Weights of a small GPT-style language model, trained from scratch on English Wikipedia.
Architecture: LayerNorm before each block, learned positions, biases, tied embeddings.
Each number is 500 + 25 x the weight over its row's rms, rounded and kept within 0 to 999. Layers, rows and columns count from 0. Numbers have three digits each. The size before them is the row's rms in percent of the matrix's.

# q: layer 8 attention query, 64x64, rms 0.242, rows 0-63, columns 0-63
# k: layer 8 attention key, 64x64, rms 0.229, rows 0-63, columns 0-63
# v: layer 8 attention value, 64x64, rms 0.24, rows 0-35, columns 0-63
# o: layer 8 attention output (transposed), 64x64, rms 0.197, rows 0-35, columns 0-63
q0 099:530516501486483506478474492562469460504496525510494477503506474509487481508485519500473510502510546480530455542505534528514517532460471523493520499471449487540444496470522545507488503508518506
k0 095:485509478504467486516518507486452484497489502492459513540503466480468513518546511516488458469516529467542493552490521519486532546466487535485477476448464516519535515503507504476485498517481513
q1 071:501515483479487521516533430480520511535532482510458490512512490527489502524517501510520460475498554505491488455504533512479489547473488458465502477491507522518461477447523495468511508520514483
k1 070:479484490497512454458517530528521491511485495526511505485494513475552493500560500469510507500465523491513492507519549515495555534524500544512508527515475493487553466542495473516497490539520517
q2 079:475533520496485547489498544507506470453504496511489532485459510486495491497480486486551498514532507530474535518492471514491502474491531462507499502514520535516462486417502485511477543477500521
k2 081:510490554523526488497513499497485494473529495479478513489465490502446520504507492461519532542490531489485517493504478514483488541482488464551526528539521561509515490526478542501486550485507518
q3 082:524499521500511467467502492514492490515516485460477496463496479467482543484476504476488527421448501502476527532468441459506507475468487467490473498490502490491487488531493507538475471486504489
k3 082:546514508501536513530512496506535500493496480525486518530550524501494531487531465520525497474505483505524488451463470497522557484509503511541486493483499502463480555521546533491490506485455515
q4 078:536454483528502522467460507526468492502498524535538540448515474502515488504536470509468516520507532486475496478545534483510548501507519482514510512529521520522471523505510481467549511486489514
k4 070:517522506481470514528512507529497487515497477466497531530527496471514493502550541473470524453484489538488506509477499541528450513518500480485522493507531446466503512503519495479454545538521491
q5 097:487484495494537467509487522496512521527487454512554502459490533562518463496525467513503516508486531507515471465490513489525487489518502533537488553527497532476471476473516486496540521501471526
k5 091:538529546470486480471512491549483521557519509486518466500507485553494480445502530500512499493497430502519511535510515539510482483526517496513526505505498518517491490529538473525504507501535502
q6 089:537494492428475491463498491477501479531498505475497507502487470542522547479446492493530499463545514488494519537508464488476498508509520436475477471491524499523479513470502525521489514494498516
k6 079:546452509504547476491487523481527489490512460518527476495513489495491544495489496516496499467476520442501481491451460475485499527516469492539473532540473515432481500521504515503501493514499492
q7 090:482466531552478504473472497485469471494504509522481501462484487477520512518501485531449452463519537479512497517501463479483500550468491498497468546510455525526469484531475491512472490501509496
k7 105:524450452514495503528535494483525497505474481502470473517516500520502526555548463480508490469517527511512480456517478472522498515493487511546465480501472475497472523538535496478484497501451516
q8 094:480500461480446475498508536532530498467485489471499476482507525453541474529481493501497503531503470505493454538497511530545520486503459524533460479471512465509499538501490506472479488508464499
k8 088:487513529508528500522501461505463514535497524515472505520511475514518504481487543529514550506529504492522498540530531527573470489493500478469533510471515518512499505459471486473525510535548505
q9 077:525535493536491526490512519506478518476500519484494493545544482467477468490489543496498517461526514497503524516516501517560509499473536467456525507529538503519466514472469525487505549458504508
k9 087:474509502512490448457501516522428497499482487496470525499470495467432507479460491461520499498496530492501515493516510491474506539457511496497466464467490489477469453490493509485486532484522502
q10 094:519474516522509481449530484505453501529497520520523499462538441508494470461456508486522482496508541474467501525517530471498481524497492470457486492503504511560515514529508499499470517489483527
k10 081:544492480501496456488527477433472500521513475521514521489522535484474522542505502506517492497506516506511509494479523503452499487463482480516472475494484507502539502501510478488432515549440495
q11 087:533483438518498472469475494549495483500502499471487506540460490484551442483475529508546521489481515509464505506514517489509512511521532501461518472504519504472505495456530525471513530511500485
k11 086:526501492488507492487478462524501492471533496521481528496467488519517498470499531509515525516461522500534561526548518526457480535522508463480534480489488482465549517523532504511488531528508538
q12 088:538511505468514494473524499490494501489487485512465512464457464518544512483478502515495519563462512472523531528529465543484467512507457466504524447486491501488489514498508464525469537496494511
k12 077:548489484518573513528476486509503502535495469497521500484493494499488499514530475472534529559497527507507540490478490494493513514495465485482527529454509488471521496530528484476490465505438482
q13 073:516516527473463472505475508472509499472555525519520524487487468535527477517515492504531481523503484537481527522569497523510485511560491513531564519508487513513499507502526509490501516522514541
k13 066:485480533514494481509496451498522502494554507479525496444459495517557485476509535510517483530521543502507491537501467520477456487487456484500494470475499503530543508496472492527458503483512508
q14 079:491544508478497509446526536551497493534492475482512497531532499479498546550476503487520544502498492490471500517511541504512494466497502528520472495529531501510503450473480491463510506456460516
k14 075:506497547538500458470499460528457499479492488443458549514508494520470496505510475489450492506492498452513488526496491493484456472491499477461509474473534533463516486490478515472507517497486488
q15 073:490500489499474519464528488491502482445514471547468501489518464472474513513490477501506486487499496466520469480506484504508470473491500457494483531442473450488543507473527449506513457537494500
k15 062:501507475477483483505497488511559487503486476522428478525504513462544498550515498495504485486524514441461488468500510505527521451507500458485502505545487490513540470530509511485495497494519522
q16 089:477569484512541541534505491466506507540462526478473484540523470538500512520465496515523541471503478528472503502457483479481516511506472502469497513525498533473474492508517492456504490500528502
k16 090:481509536512521499476487498514473489523520518485462472482485505538492507482466492508491518532462506518478490535477502498480486527550547527515496481464501477489486419483478527555515516532473484
q17 108:482506511469542483484458485502491492494476537482481471492471509483540479518465488480561501506535508485464515522519511479473516508486532470490505469503487465523511503446435526531484474480519485
k17 095:488484493506483498535469498471489508515556484466526520501495519451472519525474496503508524475498529512558520545512446484496514534469539479509513514501487496487559477498476537530481498515512530
q18 087:478496488478552486541482522492488461463492489504517509474439520497498556523506484496463495528526500509526527523517485504543505528523463490470492522482499511521537540512551491516492511454497518
k18 092:506464462479545499516476538486535486513497505505480472537506541537490502496518492491478528534499480502525484475462479508556489490538429509478526482530466475489499520523488504472488479469487514
q19 093:507507454526530526465442515521494484532514519476463518476464514473492468478500473498514501555510524463483511532508492474494546468498478527500523507454485483483486469483519554504497478478501493
k19 084:465526483459509508529506517528468482486478485473495542512439515506490550523504501458486492457485497509494503527469454525511461502492460479490470498471478516504534545497494529541473478507508499
q20 082:517473538509494485494477507516499494532493480500539539500498515510498512483562543491491512462494493471478513488465514512476507489515483537525456513555494481522494461473454544512541514497552503
k20 079:522487504508506513468542489513478509494523509485507506544539473522459485478528483508496441421463513506451445516516513512474493484500473484510526520514508498479485502516530539509469474496514513
q21 088:517482492486510485444500473521497480486486538490490499472486508504475483446475477499512495523500500441469486503486489521469470512509547499481478468544558516494474469501507534508452528457512511
k21 089:538462523478501501495474488495459519492511512521547526440510465521453506532484490527504495488484518513495520476494496516488486543486477512484484499562547554499532508496515502474507503477458527
q22 079:546497419533500533506498485525503481523506540521501500505544516491497496518475507488501471461497507474531493500488472507470534506520540493487497510507523483492482521479505529485474492450551443
k22 061:507477459462521503469497540522492514486480510502496504526511544487494478494475501477475497448510513483510485468470484502541482518522497535479437526481527462511520464510531528473537489546495532
q23 082:523515514479496502467482475487483493535525480519501514543485477527499464484497490425547452466545512542478533502526500507494458484521454500533500517528484470496514522476482493501495478476507491
k23 074:516507530493483492498490470482469513539540459503535537525458516525528517438502504493500466501516552494488492518514466492480496462495499534538505522508455518499519474517465524534503547496485484
q24 084:530493503516555506467505490510477506497506498506495553529544461534495493545514528504464504449517493523481488503493508503471549504531506490486503495483502466508505485519484566552482535496537504
k24 080:519449514467506487460513525461541434490467494508512528542512509511508516511503528492507458443490489517479508480461503468520500497510485494502484456477525493514495494543496543506457517525501512
q25 090:525527503475476521513521513534508496496500527480450494541491449500514533500452485434507523469532526483493525513498477495506492526518561494522505503493514451498490517468514520468492499464527473
k25 076:501443503494510505471478525501522442482526482517478527521467485475540523521504474513498509491492532510530478516526485554501509504522477533502488516497489442458537481543502552495511495525522497
q26 081:526536505481527493498485495479535496494505509487484498499496479505472525498485489508547496564453523471514488524547479490504504533482505497530520524494523465509544511502492462539489502495458580
k26 085:550473467452538508527510488491515542502491498471490506504478489478511545512511463542485507502489479522486535429469466478487489525518472498484501494511469505510491521513492480450502445505478505
q27 113:542508473467470494474476464497476518484507510475453481488508440486498513503462496492549533487490506496508527509524496505478497499486548494461543493477479446474477458455489523497505489491477523
k27 102:535531493503507508513487506523532504495511517476491545518491495491554553516503498512509514460502550490518546501466459536486547536493509508514519466510497506461523527509511531498489454541523525
q28 104:464529511490493534518496510523522483515485532483436522471502498476533528524484505483498523477518511483476478524483465477504496477479569537503500508468517491480480483430507507483501496459542488
k28 092:478518564499502541452471485535485454467506506467429511499493496468489509541504458473508460499512519483533485526508482528477495516478530473481454513491510499493497521505494508505482504474523514
q29 063:453517455486546504515521489556511514490541502496534496502505495451498519517485464491504552457480494544512481522456488464488490538490469509500499455478512517527481526493485525494480499483504475
k29 070:529477497439518506513497497476536490502502497537500497548524480460501502491493511496478499488511491489530504517480516517561538553518478531530504448485502530524487537525487521505541531524473468
q30 089:518527515465489485494475508457503493527530490517522494522526454512464496473496487503572525492521503483500532502466486488465454469478488482501523519509451466468509513495515483492446535526516480
k30 086:508479452482521462485515510478527530516526475511485493490495484477490467499525479485488497477490511485475512502467485521463507450551472469530460499495490451491538500484467555491548498475463495
q31 084:531501492482446520538542463545526495500505459437508509534488513489506488487517504521516502513497558497498498484509497493497475494501485524557524481507519559479493481524535490489475489505465525
k31 080:499486511483542515521517462495540493456484493509529506495481484503552513518550497485475483533490492475518504465520502517482499503536430511512531484525463472503484527499540474473549466517498494
v0 112:521517474505505485466486474515522477487505486454504566455491517488499496470549527469475485516513476535487505482486519538490481496480444475503533501494485562541488512518487503495493543478486494
o0 106:461501504461510513466544490467481516498518474517483460517534502482521489512472484502514544498529506440503536525517473482503471516524517496488494448498472466453531508491497459520520475511471531
v1 122:517499496503529546460531477478467523522525500527489455522507515478532487491471541496478473571476512531515509466506487479485535483487501502501435490515489496498516497537472495517478481544512487
o1 130:496485511498463467501457521552499471486484498499483513467476453510498507486520455512502511434504511490466483507459486531501479517535518508508514514491504483512476498455535535474529517436491515
v2 109:479501517466547538541484500477527500503525517506499475510461522529504508474495479526489488505511521470486474493504514490474492499483518484513469537442471451484531522478492519494533466429469484
o2 105:501473479549457497481547510526486492481479502497483508493551500465492506512487531521489533424498462542502512485470514521503511484488517479506484479538532535531475481531498479499478541490501526
v3 098:473476454510470502526497507522532475484510519512478468523534488512524537519438492491480486475449527496469490499513478515471509518560523490515510511484514509535537479460511473489498444506517499
o3 104:538529526510542510485474525521454512530513493495513541497509498524480484480540493482513536543546470539525512527472553489497502466449500477521500487491488492478468527510497523504477519486457495
v4 103:480507463540493471500528492523460528538469525489504525442493486455531469491500473503481524462469489528515504517473471535495503463494484536474475473510471502474454522526500486533483510493500525
o4 095:521514510456504504514483510515521486452500459487520497513453509508481529487495531466494503527494496441461493478522517460507506515502503498507464509518533490488531461474503504448547487528522442
v5 091:458528488511532494478499482494490480467544557510517512457521487538502475505535502478511485535463497490543503491521493506512540477529493476477471514509512544498533510538490474462494462544490487
o5 091:545511524509497517542468489487497517527506450479493493545494476499511511501503480492522503447538512550488508487460508477470468528489513516536543492479511491509467518457479513517535542460484487
v6 105:521497516505497467479495499489469530501458491527461494506461516512537470509497504468517532509508498564561521502489512509517470493477496525494522481509513508495506493562461446464468527485467507
o6 104:498506490467509547499498501498527470478508518494527512508491483492494482487473484501465468450483500450425454510494469516487519508491489485501466508528520462493491499456526549519509471524548485
v7 097:542498557493492481537528494457489498459480465482497501487484482472478500472492481498505552513507470522487529553509498534507497491481513470476515471473472464471488574492532496501494506505483491
o7 101:451481460471505478448475470489525479537522546522478528495497522513523516506497504498518445476477495467488496462523481484483483455484503508476494530522524496449516438513486496485492480509506503
v8 111:517480542514483519496496507439431537502461476508512482526489460503498513486502509482521504501550486523480510528482480466496504514542509516482488491526505424479498513507492499527503531548504503
o8 113:458510493481504497541485507523555491495519555521486492465468528505494525528503470526482438505474487499487481483509494526502512529462489517517486565480510517540519504482511497485487477452534499
v9 120:444488507526532483464528480508528501542532490513503542491458468477468507491539465467487511457472488495464502545472535486525534510521494498500501531505520486467478510463523495516512468491488501
o9 114:566513464480458523533496504503464525499458494472459465512477500522497522515471506529513495538485471471528482477513527484497498488458485485470487494509492499520543471547502498500525516551478514
v10 137:477473477514502513471488478527465511527491511525469499499491543510521481525527545490483473520485493527575514492462496500467468473500497518496469493536498503487505455578478480484519516500488504
o10 117:540534514465480511506494503506523494481519458484556512546505473490467497465492476531523517475480503482445469509490492550522543535502487483506491516491520504527480534444524519518485483505524515
v11 088:549499484467460519523516517480430474496465488493533492487534455508506494491448502540519493495520519522464480510484446525513471460508475483516510489505495488479508493519466470519490528515506527
o11 083:462485495511529457477491501501530511504505526491518491457462540520485484504552478472516473510487496512471532499525493448465517552502539530480501496502482531472496502456531518492504463480518457
v12 101:528449500510471472504492490515478511480477502509513532461499471519521464532496508488522509524520516531542505501520502520507445499475473505510533463495520512523448485547481466460470534477459499
o12 097:495515501481555527460501491444545523502501509508524498520524523504462482482494508491509483484508481456454507511487485492471501505512530464486483498523492471497533508469492511532492488536582462
v13 118:482475511522497484445493498530539546443517504521524458526504491501459476530467508501518497539518512504516506485513505459510529527503527496498483486531515515512470480477513478473452500537473452
o13 105:541524518503497503514451534478494502527470506487461522474487490513498520490492479495470498493518475503523460489453455538483506466502523492519514539458495430526532503503464511536508490460513514
v14 110:477490486520472507489469516519518502516472468466478491553508490460520543485471524456483484459497481482452503463494489464470513550542510502493501503506508487533488491459513520535492505520544476
o14 106:484511520505532499534506505518487504468527516527492488450498486492485502504498477505466529578524498489543497534494510514534489478484475514544484527461478478494505522511490468473503485456442541
v15 122:489509519469522478492462533515517461428536511489515498495511532531429500529492506551525487498526470462533479502495512501549489505490522482489490518492498520473512475497516501469508494489477458
o15 109:539471478530455502493518469436489527538461476457514495513498508462530491467491494472493491481510530546490495490504479495476513474496521515523537477498514498498461521504450483543477470488501519
v16 101:499551495497469493543504517411464514525479523503512474494469468519515502451539428524508525486510489487514511519512500512493523478505486506498512512497496475475536529474508512492506489501496540
o16 097:464491518513524523510498490540521471482506483492465506548473521474512494548508526474482455501459507555496489464524524471499502525485479550502482503485503560524474462508488513475531510489506475
v17 087:514509497531483453489469485479475495499507498489413489470512511485486509499508509454490511468474473520504498512489511475550474532511485563483471430526519499507515496516469491505495498502522505
o17 082:498469517447489525511491516540499470519505483529562482539484474517543493475474485515484472531509554468500454497523534524491499491465458491538497515489505480501487514463509483498487489525489468
v18 127:496474542474485464535486551488526507460524512513540501507504460520488508530474497527560511509549531466479473513542500517524491514510510504525528501477527501472490482472476469466493507529479480
o18 110:539489475556527510502487499478514527543474507482499502489494560499483492482503500508497456503508458536528502507481469461475501474485533517503506508517475505533495505550503524573493492481534474
v19 118:494508542477541495464519495557507492467499466470509514487529515480423490531511539481511480522524494483469491498477490473511519488479522468472502472538498519489466465516495492486517520552496489
o19 111:515501456504463445556485480444501509520517512501501470485471499528537542487497497520537500502512508509539521514510460516504503518541491518488540518450502468481538535503502485541483500489500509
v20 133:480505539476520512550502523511498499491481507476540467500489536506494502502472475553508521454500499471504510528521491497484516487463523471475469544472452472468481529475545530495516455492498479
o20 109:514474461539498485474509482462506498485500507488486552499503513464482517504508545474508487506516485536453511472518510503530498462528505525498517507530586539501511469530469504473507514460506510
v21 120:503480487519507516488505494579500496546473492508495491536525496471543498520477554464498492487458499508540529441505507482482499513481500501497489506528530526543474489533509496530468514488538492
o21 111:518521512489531478510481504473508516440513512517520513448521445518435474480500494499483539513520496464482492528456508520506490502535497505523500515485501461472510509437492517467541505510492495
v22 095:485520525474481501508468536478522536431483509497472470521500470523499491530454438512507512480500522489466473495532484479502476537553506483491511462482504485510526510454485470485515500503477498
o22 092:494499507549551531523482495525504469551521538526547520491514514490506532473516526487468491511509478552526496505486489493484533483432512473543497504484474493505461495534489505533476489496493503
v23 098:524524503486463510507523482496512552517453491506499419528483529500508479477501496483504504532524551512499523479502494457450528479454514495513513471537500511526501485494475499456482511525501524
o23 102:469513518525547499512476543523512446485533535532479544510499485518517511539513521504487497489497486541519489514500475542521532520557482535485501532457514489504527510500535528521507532482521495
v24 095:516547464499536519453514507501470512502464540497466513462507518522495454516510458564462474516491471474524523475502472502539507493472508488479487462534482531470483501507512505511492496508498529
o24 089:507447550519516496523486483482493489484462484465511481529458462489537528488481532439490496490502572503461471520523485482505508510547518490490513496470505493482467481482500537498517494513501487
v25 118:487504500509471492551518489506499557509465509476488461480510493497502506529490471485489519455502562515449478543501481492436488484516497520506508454524485473523490488473479494484539501509496541
o25 130:475505473474517476484453509502478434486526483519503506517472504498474499472507535485505481514493430511499494472491502496507526485463452462479465486450487497484513487503491485490458498497495436
v26 115:502470564502508517483512537478487494499510464519509505560498457470478497544477457483533539486518491497530509514486523496511527508547521507462525504495529452508487501487540494534521520490485476
o26 109:505572445485479502535472447494534525493494531509485514474468534495499513461530479517493485522436500502500500484496515516495515475475512499540505531514475510503498480508467495482530494514538538
v27 158:506490488489455478477507477502494535543517500495482555504529486506506496516517526467527487515521495527506523474527512535481501508491492522520518476521505505493416478535466463472456551519485498
o27 127:503498497501578499524484516511514507468523469514519478506477538503495486461474496513513524546472504440487477509476473490478493495505492475503481492510493461509576481508539528545527491489508502
v28 113:481502447477469528499488490520513490515534545525504516511531560558532502506482505551516480467486513496514492490511490504514498505505522532517482576474475528491505485532504514482479468496532500
o28 114:525490516538506533512525526501469532492487490458537517480506475474466472486514482476485514523515517508456509498484514474485492510474486459484521443553547499504471537476519507479464497458469491
v29 098:540479523525536458540497544494470466464467494485501476489497487490542543481477545471512518557503484518516510486520495534492499491491523481482528476481527510519550519518478477478483485532499487
o29 093:471503488445506483468496472500526500508535509511485522501507515519508469504505475502518474434556500484476520546489516499509456473512509548537469526518494484463461516478501538513503505464532494
v30 104:478506455545478447468509504481501518470497532490516521466494494503517491495534473474500511537517497529514511508493487542461546465533502510471545490513502547517500487505501472457472499546470502
o30 092:518577523449527541532489507505495508518533445480461515565470545495534518513506492480520519510537485491499519521512505482522492503499503511523480494504498472495519520516492529526528512472518502
v31 108:481483502458502552487529515507477469541498490532500480546532485527491490538487488508514460498491523438492490465496484472479526475502520485512512532524531488478505430500490489486516465529518516
o31 108:529525480546497462561476473491489525468496511469495498482462481501468487474535491516523490521465488561507504525475511509513519526519474492475524500467476531516464547490513542504487520473496499
q32 122:479467508456474531450499505476492492541501520502500550527490489529497533489442494468510486451520496514498558472491525473513508456525487500505512526477550492475534518520481508511527495512498507
k32 133:480495470483496553508438468519517472460482515481444498500486502511545484523500509526502473515515494517479540502546491465453489509495520502468523493490519485490477486494489535503517474476492561
q33 090:524511520476533494545481461500468521509489490496451489516484489515474454486486545501494563502492483516472515521457538534540521533528467467504517485505488460517488485474463505525487489496498521
k33 113:489516505485479478477504515501468466503520451481505481499499523497469474479500527461512484510482480471470508557508568511450471495487504513487504503489540514521541452500493477564512516500524491
q34 091:517520526479488505498497416468498459525493506505550479512489453521530525444493506518539500506522485502474475518505475496472482498514506492491474516514519520527476499519504473498452483488472552
k34 109:506525540494459512519474449467481512512559519455525501489522488495495507443485530547513522508503492501507503490486497474441494527478521482491535504499504511479474495529500457478484528542521486
q35 102:475463532486501485517493537517507503509496534461529478497514464520492535508479477497473490499521486488504462526537496467519513523474529507478511548504517537470450524499511514476556438506525482
k35 119:501529526545502521509505465529461508497461561497497495516488500523496492509455531506478520516507499505534462508498505547472471539506536476474519508469538532482467522469448526497521495506506485
q36 110:456475526519498502511499509485508475452490501509540493509493537546512483440470476538470485512510509508500549482479494501505463538492525465508503495497477547488499504515551470539476513505478543
k36 109:465489508467545474466474504521468560493528527517526471507545512498496544470492496495544498506506493479505493498515509492541503495503490467464529497501525508502506512505484554498438482502539540
q37 112:456493473489501492501504539443463501537502489516503493520522529474471513471476481455509479453512478522509504506549507507518468470516491521500466539502499474470552537464492462490490519524487495
k37 115:548452471535521539506534493508477495485551507521469508490487505510518478482472476523509504460486480548499514513512466523454539512501508484504476518488524476483512468468498545480490499462488544
q38 109:482499530518473495517498491470491499523508496517513511501523499449446499469452488525465489516479493509490485489468551475479532466478477532502506521462487492526484529549515478477528483565484515
k38 118:482509559506479558523477474516477487464512502528510476483503477495523488457529486511475510517475455511497500501561526522533486497488502473475504482500478496550465456478480466467497497472507500
q39 113:481509525511482519515537492473509520476522483457449534493503497504472500524494503487485474508524532466521493482549456518542499445527529501498554524507453510509505491517510478487494459522470529
k39 100:532525490524504505537474539453534530489523518471491474516431516486511549535491511524483479501535511520506536487496484488493482511510481444465503498519511501522516495471456515513492475533466485
q40 126:453509547501501499521480483491487485464508498526561500535529496484460523509492513541443477527472465524537465468461511509480503515491448491494528509515530506494514493511487506535517503491526472
k40 129:464549492501449525474510501526504493480495529530534485509513490515484482496496521505490504507499471514502474562524504488561551470497480475484553494481490511513490476460483461517505508464520541
q41 116:457505485449478485454509512486535503459509507504495480507532514504519533519469522538516489490467497500493506497460478500483503472470472457488519490494486527461445473513470491517466499555512459
k41 112:487498477492470475452503496512520536470530518527522519500469550522542508515505456500482507498446518497477509493531491484513466476519505495497568497471506456494470493497475494556482490493528481
q42 127:449500474526493472504502483520509517479478433489501494485472463466515513468484516545470491507512494520512471486454480454461497482514497479494503492518484457533512481500462469512496503439473501
k42 119:488492535515483512508489502496456522505496509468547482494495469477505496491491531494530479518495472484515511542508448495547527447494500499466540500529509500493522547512546479542496497505511434
q43 107:482498508535503490540495496465547507531521512525474478473515520526450469482539497517512463536492505521551499500483500520525506496473451550493534539471473483495533471473510527498511484495494528
k43 110:454535471528520500489513505512478495526504547558499483499510514486479445478481487490490486517480490510523530483451512486513515466487500487484474508524477521574509456484511511489529477458479484
q44 115:470556482473497493447517525545537499519492497482517503544536499504462492510473539476515531497511507481515485530550460474465504500482513533533500489481521499496522552499494489486492493464462492
k44 121:518478502506484511487523445486541487444504515494460516514540532505485490515525466505481494510546520531503483520459460480471490455500534493533502481436538491485495484507518498472480516483491489
q45 141:477499471522512521502476496486512477498468490492453511506489493470510507474549499465539480451521538490453518523586492518524495491490524521521486533521476507495483525499490507515474539512535518
k45 145:520481477512532537516499493513498483491514462505536539506495478469508535499509437525520501466463516515510516476472491543448495535456515499486474490553510485464503488532500499487460483537487504
q46 098:538551433496530481508497512558537522526460510501464514514517496471455554494515524508515496494464474474493503507490531525471502515511532490518520458488477515503512476514480507503470508483516480
k46 103:529468473462506520496534484486536487551488511497445534544505497497520485521524480497495509517488498493458496483482516556540528504469490525487473480483483475500538473532503512550473496468520486
q47 097:481493538518497490478538522487482507494476524487483501482513530496489482537509512442543515492462532480448523486515546484524497489513480479515432495521489539480497509507507505489461517529548530
k47 107:528484491492525495543494522558525490476492478507561535508479513501466518504521505477484506488462509494502517493515529491475494515511446543542465484498498451508560495518480482477455492502498507
q48 119:493489474512500528468495513498505522488530519477475551475507519450514453478493487522514485502488483566441524497517475478527478474499516512482496451477522511486492519515478524461512475488463541
k48 117:466436510460492486478503513520515539494508512495511546478532523506527527474465510529474478476499496510501508476522471482501486498532553496490451504512573519483530485520490480497524504530475488
q49 115:553510506516520534522479482468524472496502471468492513500469522525542508495503559506498465525504472482522501521479466530466479499516512542507448505493485510502484497491460516498560481536478528
k49 116:552557492470505535485479493455511511558497502470487483491562478516526486480460451509495503494469477546509523474449503496507493499515506511501509503526505500505502515541511506481525493492481457
q50 120:480485506491516472540488494454488499509509510508478505498492529500508551523520487461495477513543491446507523514550467489480505506508443458517483521491497502508481539494499450524500519490558461
k50 124:534472442529511505521510516476515471530475512490523506520520532506493526546548485464492522502496522467469471539537471503459519504483450496533501489527527513482472491473512516521508468476507525
q51 106:525499465508518507479559499537519553476519511501483508481486519481514518518497517469514453509512529478516471508532537523503418457495494488499478488518556499494503502497496514454480498506525497
k51 112:531489525496485490538540512485481514486512533480477534448516463500475517517524498529470489485492579525515536497491459513487497537499505503545459523489483490510524514508456504533504517496466514
q52 094:513524499471477473490454471427527530464546485474503452537504541490509488509514501485547508483493477508507504472481529490479516519464507501485519502515491521487503468488493507468475516526553478
k52 093:530509491492497438460493473481498496490498473521484474551491558478498500522484518476447510468471510527476541518538516511544563507462474489516510514512481486524500516514502510485487478522513500
q53 102:492521491491552522504481492504507538512511486503505499442498502496508510496503495548509542513426462489513517500510491464485501463493518530502498514473491517454499477504520520529465443545522463
k53 109:478506508501531486522519523543511528537500502483503509471488508555500527488435486502531510565487472541469513476528483509477530502494521501519500486477518512493486522488507460530485534489537451
q54 095:509495503476485485491523513467512555492502482499518539545526508501484471495481467548497517527539470556517506488484470488489509522497473486486539515501513523499461533460462543518478464535476493
k54 106:516510452524557474501492484523523518458531474486522478502510515498524464489503506503480516518518481458482478515527477501522520504570521504518542535529512484494467501488472492525553490483481464
q55 102:519518521483523491520501479520499510472479474483493500470453516477531449474506489455565502524490519516445532557496504486506458528512477492545511506513480534498518481525518525497488474512490479
k55 095:496503485450519489547506523478477519505494459471513492485502521472505481530479499459537487473514512509511559496483517491523459576519464503549482481496502531481494510517511506487532498525530476
q56 129:442502496502548447524479511476489462473455514475503490496466542509471503499512522496531507513528502520534498556526511488540498510510517461444492489499493529476510521512482511498490509511484549
k56 121:527481495488510516486492517469494469467563518515509477520498522501461504521455506465509547489458499498529499516459474499486508544481511528465486493507553552510495517491505542506489522461476478
q57 118:514513493544534511473491488448472496520504546475434474518493510478504462547503491484489449467458455492503495506504479506503489507491489466479495518499454497494499502487479528474526496548531508
k57 105:506488482528471527453487538497497512502521490474489490498490538431531519510460472486502503497498504504537497472485503533501500518470470514520477486510492500534552481510423494481522538486507540
q58 104:479500536510528508509532524469488505473444518490444533497469528506511510509460501514482479484487478537524492514508506497545558480453503480491482532458528531496482523514523499521469525512523523
k58 118:526441477531498533515478521538498532477503476505489467481503491503467519499505488522468481534466470464541538508556518475492510507479499516490526504497536545486484493516486500536481534477468538
q59 129:505537484524469498476462514531517495487500429483474504538493515498491499495548522471512502501525516442504511534502487485473476461488503481487497479539475468461506470465504529482485508498522447
k59 132:487549485517519515492467491461465495516485456481485540522484508489455515533500430480517482482507556489491517511482450521471521528492534489512473489493458493486537497469503504514488506471511493
q60 094:531487462482505526473514506468493468509498520483537498508515539514464485512505516434512513489517478522488468522511533515493525465476508526526469525501497535483457511520451507504527568523524503
k60 102:551523489511475499482485451468544514470512507482496517493493472527510429481482487494466500483453513522502479546517528505461463501464527517529485494500511494492486444477494519502482525510521515
q61 117:540549508498475555524491481487484475500538462460553490523523487498499465512511526538452505538495540487526486515458508484511526531481480495505534490490485505498492508493532501534532470516508525
k61 116:462564482500489513490472518460490481500486449489511481531543531490475475481501503522511516548527500490552479492502533456541493464509508484492491463508524463521489535469484480526492499497515507
q62 118:516514502519537466531531472495497538481538466508496501443507484509453480503510501496483468458513523516494507466488512477512504524511540498507491539443474505497495474465459463482503509529495450
k62 113:516503508496495442508512493493484519493503496526481474447444510502497509519516460504497458536542458521505481512494516487516484529483485540485478465503504523494511530477449534523491477467521443
q63 109:475527497508481493505515523542483536496551481472484481501499483522495466551518479515502491529480503469525496471518517517522460546536444499496517486556493496486509452478492538490514537503498527
k63 112:480535508520453431519492536527496468471480502471494471536501503481499488557499503456509488492515519504532486512471472482490516522508480437489477514520461483510540519517496538499485527499492511
v32 073:501518540467493512459493521481501519526452486473505514489527523495533496494501490537500476492537523482496544522532473505533454525508526527494494471530502472509486567483507521520522536506456532
o32 077:470523462478512496473483478504519483436533490528476499497497524478518464488505521502571538488426482487508501485491512522502537490506496517539519473515491466464499459479528511513507491501507485
v33 111:542555512517502466465496516508482496488499511440541444501541499508438541506483521496474503463480481529501508480515473474521512500500509479503443516505523469500476498485472491476473498501499497
o33 111:442473511503515545554467494511501470527465520532463507494492482491501505500542533494532456471522510457488509529445510527513498490488466504481498497524462525517483522498473522507490486513542496
v34 085:521506487488519522525481476510440464541483549507522493465478493505531534532522464500506502497481495521543535482506505487470518498514435469468482530468490468533474472500502489502530499475519505
o34 106:449481487489472457549498516530504508516495472476540505518473496498451497452485529476488475480528505479501492485486511514541505492513507498504503543540530488467538475467487520520479461467507459
v35 081:545494523535498470506540477496525515436492479489514458552493484479480468503485503501537519475493480532525522502521527498547514523485514506537489532498497510510497468477504456473473540470510521
o35 092:505483537469517527495463497475497468586472520519523516469503474531515535480489499496475475518487486504466488475442477498483481513513473474451493483519514521503512530521465527528503485506524491